Weights of a small transformer language model: no biases in attention or MLP.
Each number is 200 + 30 x the weight over its row's rms, rounded and kept within 0 to 999. Layers, rows and columns count from 0. The size before them is the row's rms in percent of the matrix's.

# gate: layer 8 MLP gate, 640x160, rms 0.0637, rows 378-444, columns 0-31
# up: layer 8 MLP up, 640x160, rms 0.0618, rows 378-444, columns 0-31
# down: layer 8 MLP down (transposed), 640x160, rms 0.0628, rows 378-443, columns 0-31
gate378,100,182,225,266,235,241,207,197,187,191,216,187,166,147,194,173,202,190,208,204,244,227,205,230,227,192,206,173,176,184,231,219,185
up378,100,183,177,173,246,117,193,200,237,231,203,220,229,211,195,262,156,165,169,180,184,226,224,182,184,199,157,216,176,206,170,190,204
down378,099,209,231,211,182,185,171,175,205,198,221,182,151,210,251,180,206,222,186,243,200,233,248,221,187,198,171,201,280,211,167,213,207
gate379,100,278,253,205,176,201,256,152,226,158,203,168,184,183,220,229,159,206,169,248,166,233,154,148,190,212,222,218,216,206,190,190,144
up379,095,247,209,235,220,162,190,226,174,182,231,267,216,171,194,221,144,174,178,166,245,183,290,251,199,235,181,192,168,149,202,211,160
down379,103,177,163,176,147,147,203,247,190,219,156,198,150,204,187,165,214,209,221,183,181,190,218,238,192,170,205,192,186,190,188,157,211
gate380,097,180,206,262,214,233,196,244,187,249,196,268,203,215,211,221,219,115,250,181,233,167,218,242,179,213,196,232,198,201,178,190,174
up380,090,143,256,205,194,205,158,193,187,250,199,182,209,205,132,218,235,167,154,185,217,209,208,251,174,220,188,225,192,250,212,197,167
down380,097,198,183,234,184,213,198,213,194,184,233,227,179,205,199,213,178,241,217,228,267,240,201,213,207,195,217,185,185,155,251,194,264
gate381,092,216,177,152,223,187,170,154,219,239,167,227,203,207,175,227,174,184,150,211,205,176,170,209,220,220,225,208,186,238,204,227,165
up381,095,229,182,170,241,156,163,195,163,206,207,198,149,184,234,200,154,151,183,142,183,276,216,148,243,207,255,181,239,177,194,173,173
down381,099,231,225,255,167,193,209,312,211,189,200,184,167,153,214,216,232,148,184,176,180,236,204,113,190,157,174,227,232,193,232,206,197
gate382,101,182,209,217,208,197,198,182,189,234,230,194,212,172,166,223,205,181,191,157,197,210,234,202,169,219,215,224,209,264,148,234,190
up382,102,126,211,210,218,175,206,207,213,240,182,222,189,211,215,143,169,182,216,184,270,232,216,172,176,222,160,185,166,203,222,214,155
down382,100,222,155,167,157,233,227,176,190,201,237,165,226,214,224,157,237,193,255,199,171,167,232,281,143,197,193,205,215,224,200,172,196
gate383,107,206,181,185,258,166,187,191,220,217,235,177,232,168,205,224,222,203,222,181,209,221,175,162,199,199,224,132,230,248,225,182,199
up383,101,197,201,168,222,186,235,197,211,177,224,195,165,214,210,217,203,196,180,248,236,190,209,177,198,225,183,197,239,203,201,221,188
down383,105,164,202,254,186,210,222,170,183,198,191,257,221,165,213,231,235,166,214,176,243,175,199,199,220,202,161,227,237,233,187,183,146
gate384,095,185,194,198,181,225,224,148,198,240,211,165,207,206,195,189,235,175,203,153,195,208,164,198,172,223,202,248,198,205,233,175,239
up384,091,191,167,197,188,216,259,268,212,139,259,190,155,173,237,239,200,181,182,194,162,218,182,163,191,178,216,241,206,223,170,242,217
down384,094,227,231,171,179,169,181,219,136,186,185,225,161,203,197,208,229,245,168,190,243,206,233,174,203,225,132,207,227,183,212,221,191
gate385,098,172,224,162,235,261,177,152,222,194,210,227,207,194,199,193,186,165,206,243,205,148,161,207,148,257,202,192,207,197,138,133,225
up385,099,194,233,236,190,263,181,223,190,214,169,163,200,250,214,167,195,170,197,204,172,185,217,181,220,233,204,166,241,224,198,216,266
down385,102,215,151,220,208,237,188,202,172,215,178,210,181,172,193,227,191,225,224,191,222,206,175,195,225,168,251,271,186,135,259,174,194
gate386,098,236,198,214,199,148,161,210,206,215,207,180,213,195,208,190,188,201,203,183,226,219,215,274,211,189,142,208,186,149,185,152,160
up386,095,157,182,214,240,208,198,189,172,226,152,183,226,225,159,206,230,223,208,190,237,117,217,210,197,187,221,195,194,261,244,206,243
down386,101,232,221,217,245,248,162,190,170,204,161,213,246,204,171,205,160,205,229,214,167,207,247,214,190,149,230,191,219,210,185,189,252
gate387,105,167,176,204,220,172,225,201,175,248,204,158,199,169,239,190,160,228,254,209,177,159,224,206,283,177,246,214,199,161,205,160,198
up387,103,221,197,147,209,227,203,193,244,163,200,217,213,209,211,211,211,171,190,150,175,179,170,178,155,254,202,209,211,176,193,196,212
down387,103,141,202,192,240,231,170,180,206,195,174,182,176,241,227,209,158,222,157,181,236,174,207,217,179,256,184,143,182,166,174,174,185
gate388,104,193,186,187,221,247,175,251,189,197,242,271,235,191,175,168,193,184,166,222,174,230,215,194,248,209,190,201,207,213,192,208,211
up388,102,223,184,212,257,230,194,195,188,193,161,220,230,178,226,154,234,201,175,206,232,193,171,177,178,186,191,198,116,206,170,227,142
down388,098,167,191,190,179,213,188,168,206,167,229,172,217,234,188,220,184,239,286,211,174,267,207,146,212,189,168,233,194,199,213,193,138
gate389,095,157,173,168,209,244,233,246,210,161,224,248,222,217,245,194,209,174,138,219,223,147,205,159,242,230,224,194,199,150,164,222,192
up389,098,167,178,231,182,178,227,169,171,170,220,194,205,193,184,219,188,167,252,238,228,164,156,152,172,215,165,222,198,176,228,204,140
down389,094,165,235,173,208,193,177,221,162,135,236,205,212,143,193,198,255,239,236,236,211,148,194,174,181,198,204,236,172,188,199,174,182
gate390,103,224,194,208,190,173,240,198,252,218,165,231,208,153,218,173,222,229,223,255,192,165,169,193,146,235,130,190,171,212,179,228,205
up390,103,215,190,179,195,257,219,177,155,199,187,183,210,185,157,258,238,109,231,184,165,288,266,194,161,199,218,216,143,211,138,234,202
down390,104,232,192,171,195,217,170,226,225,219,174,214,235,168,238,187,177,207,208,173,176,151,199,212,190,168,182,219,213,207,240,206,220
gate391,100,148,196,213,192,184,179,226,203,217,214,242,209,236,167,216,200,182,202,190,208,254,160,211,225,212,240,220,207,221,180,158,199
up391,098,234,182,178,203,197,212,200,203,212,164,181,236,188,161,210,153,223,196,215,212,245,208,169,179,195,192,231,177,244,181,195,171
down391,098,167,198,195,166,189,224,235,260,200,248,181,197,198,183,227,192,193,258,222,182,184,187,185,220,181,253,240,242,156,229,163,142
gate392,095,245,198,192,212,251,217,221,191,224,230,238,245,210,205,220,238,203,201,162,207,170,259,174,182,196,165,211,146,222,206,166,156
up392,100,209,157,184,157,198,213,209,242,194,112,220,211,228,208,178,205,172,147,204,196,211,200,163,239,160,153,193,185,188,185,221,244
down392,101,193,231,217,240,228,222,196,200,256,221,200,182,192,156,204,265,205,248,206,168,212,193,201,191,192,273,196,198,188,208,197,175
gate393,108,218,207,217,177,208,245,212,158,191,203,181,178,227,209,230,248,189,173,212,197,162,137,196,211,243,184,172,189,203,190,201,201
up393,104,238,248,223,176,254,189,208,234,213,194,180,201,172,219,220,193,205,148,145,182,159,193,216,231,236,264,156,202,165,218,173,193
down393,104,179,212,257,148,240,202,203,229,233,137,221,235,189,175,153,197,207,213,119,222,146,199,199,182,222,167,260,240,205,241,231,218
gate394,101,185,224,246,226,236,227,216,227,160,172,172,215,236,230,205,190,164,208,236,243,200,235,165,215,230,142,168,203,184,237,184,218
up394,100,221,188,214,210,155,204,205,262,171,155,138,203,227,160,211,169,207,228,209,224,276,155,182,247,180,150,192,186,214,199,250,189
down394,098,185,161,234,214,178,238,193,184,221,149,196,213,249,188,193,217,183,242,217,245,216,183,192,213,238,231,191,243,203,268,213,211
gate395,104,212,162,168,248,188,191,171,218,211,228,144,178,183,163,156,193,274,169,217,154,175,196,214,209,165,230,183,186,172,208,181,189
up395,101,222,194,255,221,185,183,176,212,205,165,237,217,263,188,207,199,178,182,200,204,212,169,180,189,200,132,276,170,173,155,207,176
down395,103,208,199,196,216,219,203,231,236,148,185,213,195,205,181,140,233,216,213,220,172,147,175,179,173,180,224,192,173,207,195,183,155
gate396,088,218,190,162,255,185,228,202,207,189,227,225,200,212,224,186,227,224,188,199,154,157,213,209,204,201,214,208,172,181,160,184,215
up396,100,191,195,208,141,136,221,166,231,235,213,138,168,193,193,143,225,167,165,204,201,253,224,252,195,234,151,155,205,234,211,226,178
down396,097,152,209,179,241,246,164,200,138,184,197,189,142,186,169,169,184,156,190,163,246,174,209,174,213,194,169,180,180,179,185,202,218
gate397,103,201,181,208,212,277,184,195,306,246,160,182,211,148,168,188,204,220,211,179,143,162,221,216,172,187,180,220,229,199,257,156,220
up397,102,132,212,217,198,223,160,168,113,181,200,191,159,195,201,167,190,183,187,223,239,205,179,203,179,170,263,167,137,223,203,175,129
down397,103,265,172,214,218,198,197,220,262,216,198,239,137,208,211,169,195,203,155,143,189,181,223,193,127,161,190,186,220,165,189,225,224
gate398,111,191,223,228,199,196,201,198,274,239,216,189,215,222,212,203,223,125,193,178,156,169,182,266,266,263,186,221,229,188,184,207,198
up398,104,263,211,194,195,200,243,173,246,172,180,203,197,232,230,182,138,208,186,158,189,164,259,257,231,226,192,194,190,202,162,210,216
down398,103,173,220,153,189,190,272,178,225,156,195,212,219,191,213,233,210,165,218,166,204,215,182,186,214,223,219,205,174,153,199,206,185
gate399,096,242,242,213,224,215,177,199,154,214,208,201,213,189,208,213,205,246,189,166,164,163,159,162,213,224,192,169,237,203,217,215,187
up399,096,191,199,119,179,201,261,225,174,198,178,143,207,164,148,178,198,194,211,226,207,202,203,172,196,190,215,212,179,224,211,207,157
down399,097,214,234,209,201,228,198,165,200,166,196,226,173,200,161,209,242,231,164,183,197,203,205,229,204,233,183,258,143,187,201,172,218
gate400,099,200,251,192,203,135,195,200,181,215,203,210,217,201,166,186,212,189,193,230,179,219,230,239,181,139,181,257,243,187,246,201,266
up400,101,194,181,242,213,268,226,206,204,168,188,225,207,153,249,201,221,172,189,183,212,184,262,169,203,158,205,214,190,230,201,224,175
down400,105,207,170,251,173,200,238,166,183,200,200,150,250,180,216,204,162,193,269,233,239,234,213,167,223,127,212,217,228,155,164,259,181
gate401,103,198,229,169,206,227,163,230,242,175,229,183,262,195,219,205,177,200,192,175,168,188,194,215,127,187,215,232,172,214,232,201,204
up401,103,191,221,229,229,149,179,185,200,185,144,240,154,158,193,187,192,260,213,205,172,186,228,194,254,215,184,216,211,201,164,154,198
down401,107,177,225,177,194,170,158,216,179,224,215,213,226,208,286,176,218,225,189,174,187,188,217,180,170,145,205,186,253,181,135,234,196
gate402,097,192,268,175,196,195,210,170,163,194,202,131,154,198,208,219,176,224,185,166,209,192,224,162,206,197,168,211,244,244,254,235,210
up402,105,243,215,263,162,191,131,227,209,163,174,197,219,241,215,219,205,212,144,202,162,211,180,192,195,205,182,170,200,162,141,206,200
down402,103,180,206,215,180,199,176,148,245,212,187,204,158,143,188,231,195,204,185,163,143,152,195,179,224,182,217,159,237,189,182,219,226
gate403,106,197,227,189,194,184,129,144,204,190,234,142,134,178,202,215,213,137,165,182,234,214,253,172,206,214,234,232,166,187,235,149,169
up403,113,162,231,209,170,181,245,198,130,221,211,226,212,203,202,229,202,138,185,167,227,180,198,259,203,211,213,191,189,182,205,248,158
down403,111,168,202,233,186,241,179,152,185,191,165,218,252,233,223,145,168,243,194,229,286,218,211,217,215,235,170,187,194,236,179,210,236
gate404,101,199,197,171,164,188,237,232,200,238,181,136,225,229,212,215,178,181,210,202,171,228,251,180,233,168,151,176,211,210,204,233,129
up404,103,216,146,202,249,212,220,197,186,180,180,191,169,178,211,195,215,210,202,201,195,230,221,267,218,173,239,233,227,202,244,202,204
down404,099,201,213,170,208,223,174,158,179,202,148,229,255,211,235,205,119,186,175,214,182,228,212,218,262,192,177,209,176,195,194,201,255
gate405,108,211,180,216,236,193,178,216,193,212,177,171,234,188,235,182,234,184,168,240,175,203,196,127,217,156,205,227,174,151,220,222,217
up405,105,223,181,225,261,216,194,229,242,186,211,215,169,231,186,222,166,175,231,212,242,208,212,191,208,187,212,239,208,181,178,186,114
down405,104,168,239,188,200,243,149,133,209,255,229,178,198,169,156,155,198,207,204,220,182,165,206,204,234,174,212,235,203,242,177,173,142
gate406,101,199,184,191,188,148,240,201,167,249,154,165,179,220,169,206,238,145,222,216,159,192,205,180,258,234,221,232,208,241,206,176,170
up406,111,192,163,193,166,254,196,185,213,128,157,204,142,173,181,247,239,191,213,194,201,182,221,193,189,221,186,232,129,212,199,245,245
down406,100,180,187,188,243,219,209,212,201,248,248,198,256,233,208,191,184,204,176,205,204,238,213,199,241,216,224,228,255,203,233,217,199
gate407,099,174,248,227,253,162,158,164,192,238,168,181,190,190,158,209,213,213,237,212,203,178,247,211,213,144,233,171,207,179,166,201,185
up407,095,175,128,216,197,178,216,219,210,158,251,183,169,183,245,184,215,166,218,210,183,199,210,189,154,178,197,191,216,195,161,215,171
down407,099,216,189,161,181,239,233,238,228,166,236,231,178,296,196,228,225,232,174,217,198,195,251,197,230,224,193,235,193,209,236,199,190
gate408,100,171,204,178,232,197,227,164,186,273,196,185,223,187,252,198,216,212,188,212,206,152,163,228,217,216,175,183,199,172,173,208,245
up408,106,245,140,158,219,238,167,186,246,208,197,149,217,193,249,136,211,186,211,270,230,170,191,170,173,189,188,235,193,171,191,212,162
down408,108,197,184,209,205,241,159,212,220,209,201,185,210,202,221,189,209,210,216,228,222,184,155,191,245,231,151,177,165,173,204,194,173
gate409,095,233,208,256,243,199,193,193,285,200,238,236,228,195,174,199,241,161,160,215,202,231,201,192,239,224,255,142,174,172,175,228,178
up409,100,128,176,192,215,173,256,188,215,154,212,218,217,180,186,220,232,211,210,207,241,213,183,201,204,215,183,164,196,203,193,173,198
down409,100,238,139,176,143,193,213,168,198,153,221,196,213,278,213,226,187,199,218,209,167,211,209,170,199,209,241,140,172,219,196,215,214
gate410,107,186,252,158,224,210,207,226,229,157,203,181,160,214,170,184,168,200,182,198,184,169,209,212,141,167,196,185,188,174,181,184,134
up410,098,219,215,238,268,182,213,181,193,233,207,194,169,264,221,129,159,262,151,160,173,196,159,216,220,204,227,152,239,197,201,225,195
down410,104,216,206,162,208,177,149,220,257,248,217,178,241,233,143,200,172,244,161,236,246,182,229,170,231,177,223,170,215,167,197,254,231
gate411,105,153,241,246,214,194,146,160,159,223,163,225,147,199,184,199,240,146,177,126,181,160,199,221,128,213,157,134,229,207,166,169,179
up411,101,237,211,237,244,181,209,204,203,241,199,171,163,200,178,213,275,218,201,234,234,165,201,240,196,191,209,241,188,233,217,197,158
down411,105,225,211,225,277,191,248,245,185,199,228,246,233,197,286,188,202,201,199,171,166,180,176,219,206,191,160,180,194,176,179,237,243
gate412,103,201,218,201,228,167,209,192,247,246,164,181,242,222,183,250,235,202,149,217,234,248,219,201,187,221,192,201,218,189,235,164,257
up412,103,257,139,214,206,206,180,211,208,186,222,221,238,181,180,152,200,224,168,262,171,236,180,192,238,202,182,199,266,198,215,216,206
down412,102,150,220,216,165,241,226,257,191,202,190,196,170,176,187,248,195,248,195,169,207,185,181,238,175,180,223,196,232,196,211,179,174
gate413,104,241,275,185,222,228,199,221,253,194,210,200,158,204,181,217,167,172,147,196,163,221,165,224,247,233,208,215,191,233,194,159,222
up413,109,247,163,234,181,215,184,189,222,220,221,205,184,159,158,183,200,204,188,176,120,204,230,234,167,176,264,235,242,226,197,208,258
down413,105,200,209,181,198,170,180,218,233,195,212,253,132,131,190,226,235,193,226,207,156,205,199,192,167,232,226,167,174,177,174,200,251
gate414,099,229,224,192,209,220,166,163,185,164,154,213,253,159,188,239,180,150,187,114,155,220,226,178,202,193,210,194,205,147,227,208,229
up414,095,301,244,171,198,200,219,203,214,227,216,230,185,197,203,206,162,224,202,198,226,213,170,200,239,200,231,171,185,170,209,261,213
down414,098,178,202,206,188,183,207,210,188,260,244,187,178,182,180,187,174,204,198,240,226,213,202,247,211,241,162,233,212,179,243,203,189
gate415,095,254,205,225,212,169,241,216,224,249,219,215,172,196,172,170,197,229,230,169,231,167,187,181,219,238,218,176,213,222,180,223,188
up415,104,194,192,192,192,156,185,205,156,224,160,212,172,200,218,146,183,191,216,180,174,240,187,221,221,260,213,180,168,209,150,166,226
down415,098,170,202,182,154,239,120,167,188,183,248,158,275,205,187,213,224,189,230,171,214,190,164,198,188,203,201,216,191,195,147,225,218
gate416,100,185,236,232,168,192,220,203,182,171,200,195,179,191,224,267,206,160,250,161,217,188,204,218,189,217,244,240,259,161,228,192,237
up416,097,197,148,150,223,224,189,238,222,231,207,189,181,236,216,164,213,259,154,207,130,212,210,174,194,216,165,192,254,237,151,169,217
down416,101,204,217,230,229,238,201,204,201,240,162,213,242,265,207,219,151,200,156,226,229,233,162,143,267,229,169,237,218,184,170,194,208
gate417,097,173,226,154,200,223,184,197,224,183,207,203,232,177,191,234,185,128,191,174,157,227,225,146,251,165,272,218,180,192,220,217,194
up417,106,203,200,173,158,201,228,207,187,223,215,173,224,181,159,179,190,197,204,218,162,175,195,190,249,195,203,185,247,231,198,168,169
down417,103,150,183,196,235,267,250,174,177,161,231,209,167,277,160,184,186,170,142,173,161,185,193,222,250,197,195,220,205,193,205,152,190
gate418,090,197,192,190,193,226,186,183,199,202,204,192,240,240,138,217,176,221,148,210,232,241,213,222,150,230,191,146,239,204,218,199,148
up418,093,178,201,184,212,196,206,202,259,210,241,219,197,170,206,204,206,172,193,160,162,180,237,209,177,225,209,192,226,235,215,174,189
down418,094,158,247,194,213,195,172,200,243,179,197,215,184,179,203,257,268,177,161,200,218,159,268,200,257,244,188,188,187,247,184,206,195
gate419,098,194,241,190,217,222,233,178,210,234,166,230,204,181,256,186,227,189,195,205,203,221,132,217,207,266,217,134,238,244,271,215,183
up419,091,208,210,185,245,189,181,160,202,174,257,258,173,207,215,222,167,245,178,197,207,150,215,225,172,163,168,208,221,172,204,212,218
down419,097,214,218,219,210,207,213,189,237,117,154,216,218,214,197,199,227,222,206,222,229,214,114,236,209,253,224,202,263,177,193,167,238
gate420,098,171,254,189,145,139,224,174,189,166,212,227,202,184,176,176,153,207,197,260,181,199,211,215,210,174,197,177,164,184,174,215,198
up420,103,202,181,171,217,168,154,214,211,198,193,220,241,147,185,207,184,198,176,179,218,265,155,215,203,189,193,219,246,181,207,208,189
down420,100,236,193,192,187,218,168,230,169,163,207,203,234,264,213,219,201,259,218,191,188,182,209,176,184,201,178,151,171,191,222,218,199
gate421,111,206,176,221,189,157,221,208,199,201,168,218,219,160,170,194,234,228,120,245,199,223,145,172,234,227,206,194,227,153,211,224,155
up421,106,174,166,164,190,210,203,180,249,194,193,212,156,222,187,210,180,150,237,233,210,228,158,173,180,202,173,148,178,179,168,203,192
down421,105,194,173,244,192,207,174,164,159,204,212,198,191,166,145,231,225,175,172,158,219,238,153,180,127,216,203,154,204,193,249,277,230
gate422,103,224,213,198,185,191,218,162,188,213,187,187,210,209,147,198,160,181,157,196,188,220,181,213,219,158,209,231,238,195,255,190,203
up422,099,196,229,247,255,152,188,228,187,166,220,182,201,188,228,228,186,230,241,210,230,244,181,195,148,187,210,141,204,242,221,217,200
down422,102,176,201,211,220,171,183,169,243,219,220,164,200,163,170,183,195,211,254,219,173,169,251,252,210,234,200,214,216,204,187,214,204
gate423,101,164,207,216,247,167,181,217,220,213,164,189,236,186,225,212,190,224,189,189,177,207,211,217,114,234,218,173,169,171,190,229,178
up423,093,156,197,179,235,246,182,202,185,218,182,162,179,167,162,203,176,160,219,169,173,190,254,225,246,224,126,200,203,157,201,213,205
down423,094,184,204,213,178,214,143,157,214,187,202,196,203,189,222,212,180,223,241,146,188,239,201,141,170,176,207,168,144,175,174,142,210
gate424,089,208,194,214,215,243,223,224,194,153,135,205,182,249,162,242,252,193,153,218,216,167,221,218,193,152,160,230,199,200,213,202,187
up424,086,207,193,193,263,214,205,213,164,239,166,195,163,176,185,246,227,174,154,215,195,232,264,206,169,189,222,211,193,249,167,250,191
down424,093,217,239,235,150,206,175,180,134,194,170,182,207,221,202,169,190,184,170,156,221,246,187,150,238,238,215,154,204,200,145,200,229
gate425,108,248,173,195,196,246,185,204,240,223,146,186,127,166,176,253,178,206,184,222,213,202,175,194,159,222,170,236,183,191,211,139,155
up425,117,166,245,214,193,211,206,173,193,206,129,219,220,170,243,182,235,186,221,193,157,187,224,216,212,147,170,147,156,183,157,206,179
down425,101,180,162,195,208,171,221,214,180,255,284,186,175,193,220,162,212,222,172,182,173,233,206,222,183,192,223,172,155,186,240,227,206
gate426,104,238,171,121,177,195,186,201,207,203,170,169,216,206,215,150,201,207,201,186,158,216,250,222,191,220,226,182,262,254,166,198,217
up426,106,148,248,197,239,206,165,194,174,192,163,244,179,231,157,203,210,208,149,149,240,193,219,186,149,194,167,203,184,171,175,207,201
down426,105,232,223,240,214,202,198,231,165,157,234,191,193,192,206,212,247,157,179,219,199,215,174,278,233,228,177,247,242,241,219,190,180
gate427,105,168,205,192,207,125,205,211,222,228,175,177,217,234,201,230,218,172,209,152,162,160,217,221,225,208,152,171,219,191,225,196,285
up427,110,250,208,142,193,248,171,169,184,192,201,235,198,199,201,149,202,225,154,185,238,182,178,218,190,228,204,203,214,204,205,255,207
down427,104,238,245,179,210,164,204,261,235,207,145,211,135,164,183,157,198,232,213,234,186,230,192,209,207,220,189,234,222,283,202,186,151
gate428,090,200,195,147,263,208,200,236,249,192,238,244,183,153,158,185,151,164,144,195,180,209,234,199,234,211,192,196,196,174,200,235,194
up428,096,194,185,243,179,208,221,206,216,166,200,223,220,176,194,178,152,176,181,238,220,181,250,193,171,223,203,136,217,203,212,163,233
down428,095,201,234,199,207,190,229,156,202,210,182,199,221,221,208,220,205,206,230,134,227,138,194,191,200,178,225,206,176,224,254,220,200
gate429,102,188,224,170,221,160,191,148,186,158,153,192,178,137,208,178,202,183,220,263,224,228,158,163,178,197,131,179,189,206,173,195,179
up429,102,252,160,233,200,194,230,210,217,165,154,173,189,234,195,255,162,175,267,202,166,183,173,200,147,232,225,180,181,235,176,174,255
down429,098,220,220,223,178,177,217,270,252,205,165,150,213,194,154,191,164,221,209,254,190,221,199,170,147,197,209,158,191,192,162,175,162
gate430,110,174,266,219,270,239,184,205,174,191,233,200,142,182,156,198,219,175,204,206,144,163,201,194,203,185,173,172,176,183,159,196,201
up430,105,245,220,222,206,151,213,258,229,221,204,236,196,162,183,223,157,184,247,196,167,201,179,187,190,210,192,250,216,186,135,187,218
down430,101,223,166,180,199,161,221,186,183,221,179,154,271,163,206,175,212,197,167,216,225,234,189,163,192,192,218,197,219,185,233,168,204
gate431,100,178,230,191,223,217,130,211,234,197,210,203,169,115,217,253,248,204,225,204,233,163,183,164,217,180,206,253,157,183,199,138,190
up431,094,225,133,259,248,212,226,236,262,216,230,213,281,171,149,232,204,194,198,184,232,179,251,193,199,195,187,187,169,189,186,159,182
down431,100,215,193,229,158,195,173,209,231,242,194,185,188,242,200,244,117,181,210,198,167,155,238,192,193,274,238,200,213,206,195,236,205
gate432,099,141,212,216,204,220,200,220,180,199,198,149,161,216,170,220,184,201,154,153,184,183,261,179,210,149,179,214,207,184,232,235,248
up432,093,209,248,227,206,177,180,178,196,206,238,192,206,205,195,219,178,180,150,193,238,149,204,173,228,202,190,204,230,188,178,223,210
down432,092,186,225,240,210,248,185,204,226,175,147,181,231,230,226,187,217,186,196,207,150,219,189,192,175,190,232,203,174,230,227,238,221
gate433,095,175,182,122,184,186,176,221,163,194,237,154,172,191,140,212,211,210,197,228,199,178,184,171,179,231,200,201,200,183,235,175,215
up433,099,218,220,232,186,192,277,160,163,186,191,183,179,180,210,217,202,207,306,165,194,220,239,175,146,176,195,242,188,184,225,166,200
down433,101,179,167,237,205,192,248,171,187,273,204,185,242,217,183,149,181,236,231,187,219,232,205,197,136,130,230,204,220,191,196,193,215
gate434,108,202,212,160,202,230,246,186,148,196,249,198,190,157,190,216,159,230,219,170,185,225,212,162,193,201,166,199,186,235,177,224,234
up434,112,188,249,189,214,183,209,166,151,181,162,267,193,224,218,251,201,184,205,221,172,165,194,194,195,237,171,135,203,170,184,217,198
down434,095,237,230,144,280,164,242,168,210,203,196,188,201,230,193,215,167,221,145,166,211,232,230,185,195,217,196,224,178,198,197,212,177
gate435,098,259,219,235,145,223,210,177,213,232,184,183,212,201,195,207,222,236,189,170,192,183,227,224,211,204,179,189,169,222,143,215,199
up435,098,214,211,175,218,227,168,240,160,164,180,199,233,161,189,238,200,172,163,181,247,179,176,181,185,221,195,164,208,187,259,188,254
down435,102,168,169,198,229,223,270,243,200,224,186,217,173,197,179,224,194,192,259,219,214,142,227,148,213,218,202,189,175,203,188,260,196
gate436,105,157,207,185,200,198,258,249,233,216,226,180,216,199,210,140,176,271,188,235,152,190,163,161,196,221,168,201,185,165,183,187,174
up436,095,237,228,205,226,250,205,182,174,225,183,211,177,183,232,184,188,155,225,185,195,165,192,180,206,225,149,191,220,242,166,176,215
down436,100,171,140,183,212,189,207,141,216,186,221,182,211,146,161,257,189,258,202,230,194,231,197,157,186,224,248,214,208,195,223,197,172
gate437,102,200,166,224,153,169,222,222,218,240,194,179,181,243,151,230,215,200,218,180,178,185,195,213,193,171,204,216,191,180,141,112,242
up437,105,213,179,209,175,174,194,191,177,233,218,194,227,184,188,190,195,184,171,221,163,213,202,180,170,153,170,227,246,216,210,188,208
down437,103,218,218,192,232,172,190,207,192,186,210,217,142,221,214,204,233,192,178,242,207,146,206,164,188,125,231,197,175,211,167,223,194
gate438,102,188,191,221,219,183,178,180,210,218,151,234,143,177,196,224,252,202,211,170,133,191,198,245,190,144,174,233,238,217,176,203,180
up438,108,216,188,190,182,207,140,181,236,169,192,232,227,170,239,219,210,207,144,235,204,239,164,185,243,191,209,138,184,148,172,157,207
down438,099,147,196,158,190,206,168,168,256,234,177,205,187,262,151,240,185,206,178,185,211,150,164,147,179,228,216,239,238,209,183,220,153
gate439,102,221,185,268,196,217,161,211,214,233,240,238,207,176,155,191,155,161,176,209,179,201,253,182,179,162,224,205,197,175,136,213,190
up439,095,215,191,191,124,221,211,231,246,181,170,208,201,216,260,226,228,193,198,199,240,207,182,195,179,235,196,232,192,141,191,219,200
down439,093,192,177,197,234,214,167,259,141,204,214,189,205,207,223,244,148,242,161,192,181,221,195,209,189,222,192,177,198,192,228,223,193
gate440,100,220,188,232,196,188,170,189,189,227,259,204,245,195,171,233,171,187,221,190,224,228,180,174,209,217,225,180,220,185,193,147,200
up440,093,214,179,269,190,192,210,223,232,139,199,250,226,252,186,204,131,229,232,125,195,175,228,232,223,229,180,160,155,206,187,196,193
down440,098,199,170,222,185,207,270,148,133,154,165,212,215,175,180,253,165,199,221,151,194,210,231,181,159,215,234,185,222,187,208,178,208
gate441,103,130,202,199,211,177,178,211,239,176,144,167,221,176,192,243,227,124,213,232,228,224,216,188,233,151,153,216,199,194,222,224,192
up441,093,174,174,201,203,142,214,250,226,258,184,158,209,167,224,212,180,230,180,213,253,187,183,171,215,198,205,178,208,235,222,201,201
down441,099,195,194,179,206,201,221,177,224,213,205,151,162,198,160,181,285,177,238,160,161,225,195,165,189,179,230,233,217,162,196,144,164
gate442,098,197,177,124,197,188,199,221,175,241,214,222,249,220,207,189,231,175,186,216,202,209,184,180,229,203,180,165,203,193,173,232,191
up442,100,171,194,223,171,196,185,166,205,157,201,208,210,177,195,170,177,237,240,231,181,200,233,176,207,194,191,220,213,153,223,196,212
down442,095,190,146,209,216,168,171,217,203,196,201,192,200,204,244,173,225,204,184,187,159,176,193,179,244,204,176,162,222,183,203,212,188
gate443,090,199,177,214,228,166,204,193,163,185,240,158,242,250,168,196,218,214,137,184,123,214,186,210,223,193,198,202,184,136,192,177,236
up443,092,214,224,148,192,154,232,169,221,223,213,178,141,238,202,180,145,240,189,246,209,199,188,214,188,231,183,191,245,143,176,193,182
down443,097,225,213,194,246,211,201,198,216,243,162,216,184,183,204,277,214,169,228,200,213,290,179,200,263,173,183,250,190,179,168,210,214
gate444,106,208,165,182,242,217,238,217,166,221,235,206,194,250,171,128,201,252,146,229,186,180,200,214,209,197,224,202,174,169,198,220,185
up444,101,105,188,199,147,192,235,211,214,199,213,233,159,200,170,203,218,238,211,173,215,175,216,194,195,194,245,171,219,194,175,227,211